Part of a small language model's weights.
Architecture: rotary positions, no biases in attention or MLP, normalized queries and keys, some layers without attention, capped logits.
Training: a variant of Muon for these matrices, 255M tokens, 10768 steps.
Each number is 500 + 40 x the weight over its row's rms, rounded and kept within 0 to 999. Layers, rows and columns count from 0. Numbers have three digits each. The size before them is the row's rms in percent of the matrix's.

# up: layer 8 MLP up, 1536x256, rms 0.191, rows 155-165, columns 128-255
# down: layer 8 MLP down (transposed), 1536x256, rms 0.116, rows 155-164, columns 128-255
up155 102:516512498485454461518473430544491501463508539534582477589537451474537456509453435551513514482482507502570462490475474517528476445560509499510494417558514571501555530486438510518498556561493483513450482484475488541451543486482468501481526526408482468407484491417443493443563492484511541517528475484444439525511489531417563584546473489463528518483452430529509525500494491509487473433496
down155 105:580511439520453483510485468495503523561508483521503492539494452505472455539558586542545506459592420496459439498531419520467551534470503578500467559514492522555501519474502584493514497464472487489553457456458430488502558524521470504429561557448541503534480534503550563487450457507494483488481499475486490406474510513501494512478466486460566496500543470503507512497544524513474553515505
up156 088:511516561424542456556532485502522518451498569443475560498558495499499549488556490549533496444499527542461493546539508443512501469471470543512464557516515555547471491512511566433493487502447562457512405466508552608497472435505472533507526512489518523504556468459511480467458544469507547436486483561488471536428470577585487569469481559536535569451512510533455492538468554494503492455528
down156 099:477499493457500521507479544487478519462490501514468546576573544418516524460551494464443476482465569475519521472566503482497462516506535464520481457548481417532530469535502468499620478536408501543457502458536544508563459541508473533501541490459460467478451424518504483479560489455522449524467505496569470512515526469520508455471539538464519465431579517517512588501537460505474437482440
up157 102:496483511531559505512478514444535454500494527424527508490491483473505515469512538497464460508448496472448545524482567509543432487574521539496501499509393455645530422552469412473481535486506469527510513419545496480500405471547502480490521537519488559532544465553585448535515449494484539511448469484500493527552453397460552514521511494476459514553550564464564609465557547589475466450461
down157 100:515502450526486481504483507446405517523467487532457569468519504573523456498491485485478502454519511478551397480488517481490548561548439545533476490496529492478532483454522521487542387500542539480598516480412546497485542486464598534480466539456569453455460507486506512486528449502531425525425542517495458470404541540455574522438534487528453516445532423530507442438489469420564487517522
up158 114:469568504496423513507504567483569487465455483492553485547440570443442432497497438472494471458448523547548443582442507488504544511583538471463518533483559539559504472519551533513580474494510519433449491511450499461494503580480613494488483499449435494450548518495458519520561454524435487491463450481484522514537436482501497529509520497455487479512522507467485475531485542516532576536528
down158 105:490560567469559509516474548500468531528487477484474458481538506486522552485498508519469477497510476495460480497488476455491411411478511579485554472527461529453470478499550515546520516511520486511497477459536451470533569508405451539496523550362484491501455510619482475532577472533471482528437552527462470556493551517453451451501482446552486452485531467556544571448556544492473433474528
up159 099:529487444469493510540499532569494421453501532425525438490526472518440476510504498515514459549455503592564515491550511521437459503454477483520517469502476534498576526476505427512472440495548535495538455525463468533438590533500499504512395446521574504560499522469488484497449518425517518524446555427460531497548503551481547402389534554549504510532541429467527534500544447472460502480478
down159 101:515465487469476515551520521497532506543535442508515424567524501446520514595546557464548538496436514417475413513482471479544432490520555537455485509507482505466478550387440615506506520502545447539554466524511499451437539478547458483547507497419497481442522481471484551440449526490531466545442477517453463441511489568577496492457460593427536492487553512503487442476488495545560506545558
up160 100:550526488482446532535487497532463450489573548479436515391499524526535444489549546520479491509460504487456541503473519535509493488541507533532553493459520435476552415495485527492570476504454537507517517468577473526469530558496565446486497469531493504589451440465435495516371438506446466498531509465442473484470542467564446536471488525443561500486477490510536478475466483468463476459479
down160 101:453514467504498468506463486447481536495454460537450470588443466445502517522501481492522510433493457480535493527466526468520564516509532565469436530501528510502475595552546487523494502514474511488494516434462466552600477509551413437485485531492525492529444514510491508515558458543487515476504508482563555503558569517474508476539490391506460571520454400542483484528491561504466498526459
up161 116:520480508434461473419514557463415508481621493447472498498502494485601472481536504494514505482455496448473494565456475546483515554517483497520460475509437520559496480473573485497487460591518428468546484537498585493508554450542473485455522517522562496468484514472510487503505501538514480412484548535535554490523487550505462540531391473496486509457414451486508466459428564487529562536490
down161 102:548475500545433448446601483519386545571559475516456462509548546504570519434556497492497472478499465516429493498441556486501492536493455560494492503498380452522537434549569569492417485435567484516501562500555510513524473470566528500496499472509465480468514484501493548504472485507459528473503559567492527518523431483512454437454483481435464526518535484495538566408431524473497482516591
up162 105:501529484471480572407506480463473450549526453460490481436496535503610497449525440461491469416522530534526482466561558520517489497511466536536569472518478564458434513572434497508469545588506475524486611471486441459477548385561501456445508431456479516454463458535468491525547530449498579451507461540438506602496497521496481523521533545488516480511571531453468470473460533526514482557463
down162 099:492479554532575455458522505549498516530425446460409513432424485511440590491511470539452465497511540545499521557500478559502491535496452564493431462483525517543499523493532504496482563459546507468400557482500474521444488443507459502485459451544506545522596492492545542537541540510507481474499403527435514475494502514550500491491485465514532536455593566500498517507426516437481467510487
up163 104:475538517461486535523480518474450465493465465466424463509483470468486458502530464494561501554526517456505515525508483555496501484492494448458469448447489464480490519425489516488499423494538581587543504544467427586455545514496569419510529524473509456511570458553467503572438485459524480488469493552459472521466519503484517477456548433537547450509449476506499447502586554453524569492474
down163 108:494466550520466531531499519552512529518494465515516471529481491472471528475480503529437529496502544404541516471469493586534561483435461396527460454455473567466528482507448489429492534498474540460572513608518537484474540471516502508465493515576479522461488464521490489527496479480500515480573452538445500513480592519484533540509479455546539512521488554515491556486559532511487459532458
up164 096:483502499497567575491433505481436474463507550496492491389494511515524485508490508478522539579505498479517550525468488445483469499452563506454422449516469477507514388444460490422439489513499512474522489453475518453567522485500571456455446511519522521487514439495509497500472497501552503450509578537494453523509594477487524474508513551476485555507543460518554505483508548494501430511444
down164 098:484445490481525494437501535402486412548483466457515498496584476509549431466464454492426530496505487506505525477498454537525589486500552537477431460535546559521543537521488523552426529478459483493521540543506481475493523479499497499563564564455504469537493479454529449560416497532513515448453451481469469563507517477530518495524418504479489484543525516460514489497565448593490543445533
up165 115:482404520488439516488528596443427466529493518490566539488474554555508485471448444436427513457485505501537505535498495499588450452567444551527539532498495465470546430462493465444562557492536496518483527483472569497532569468518478486417469509517487485493541417503478501538445402504501486456556438490513555484498450436548509476537478464509494488475518422470531483445493434418513511477526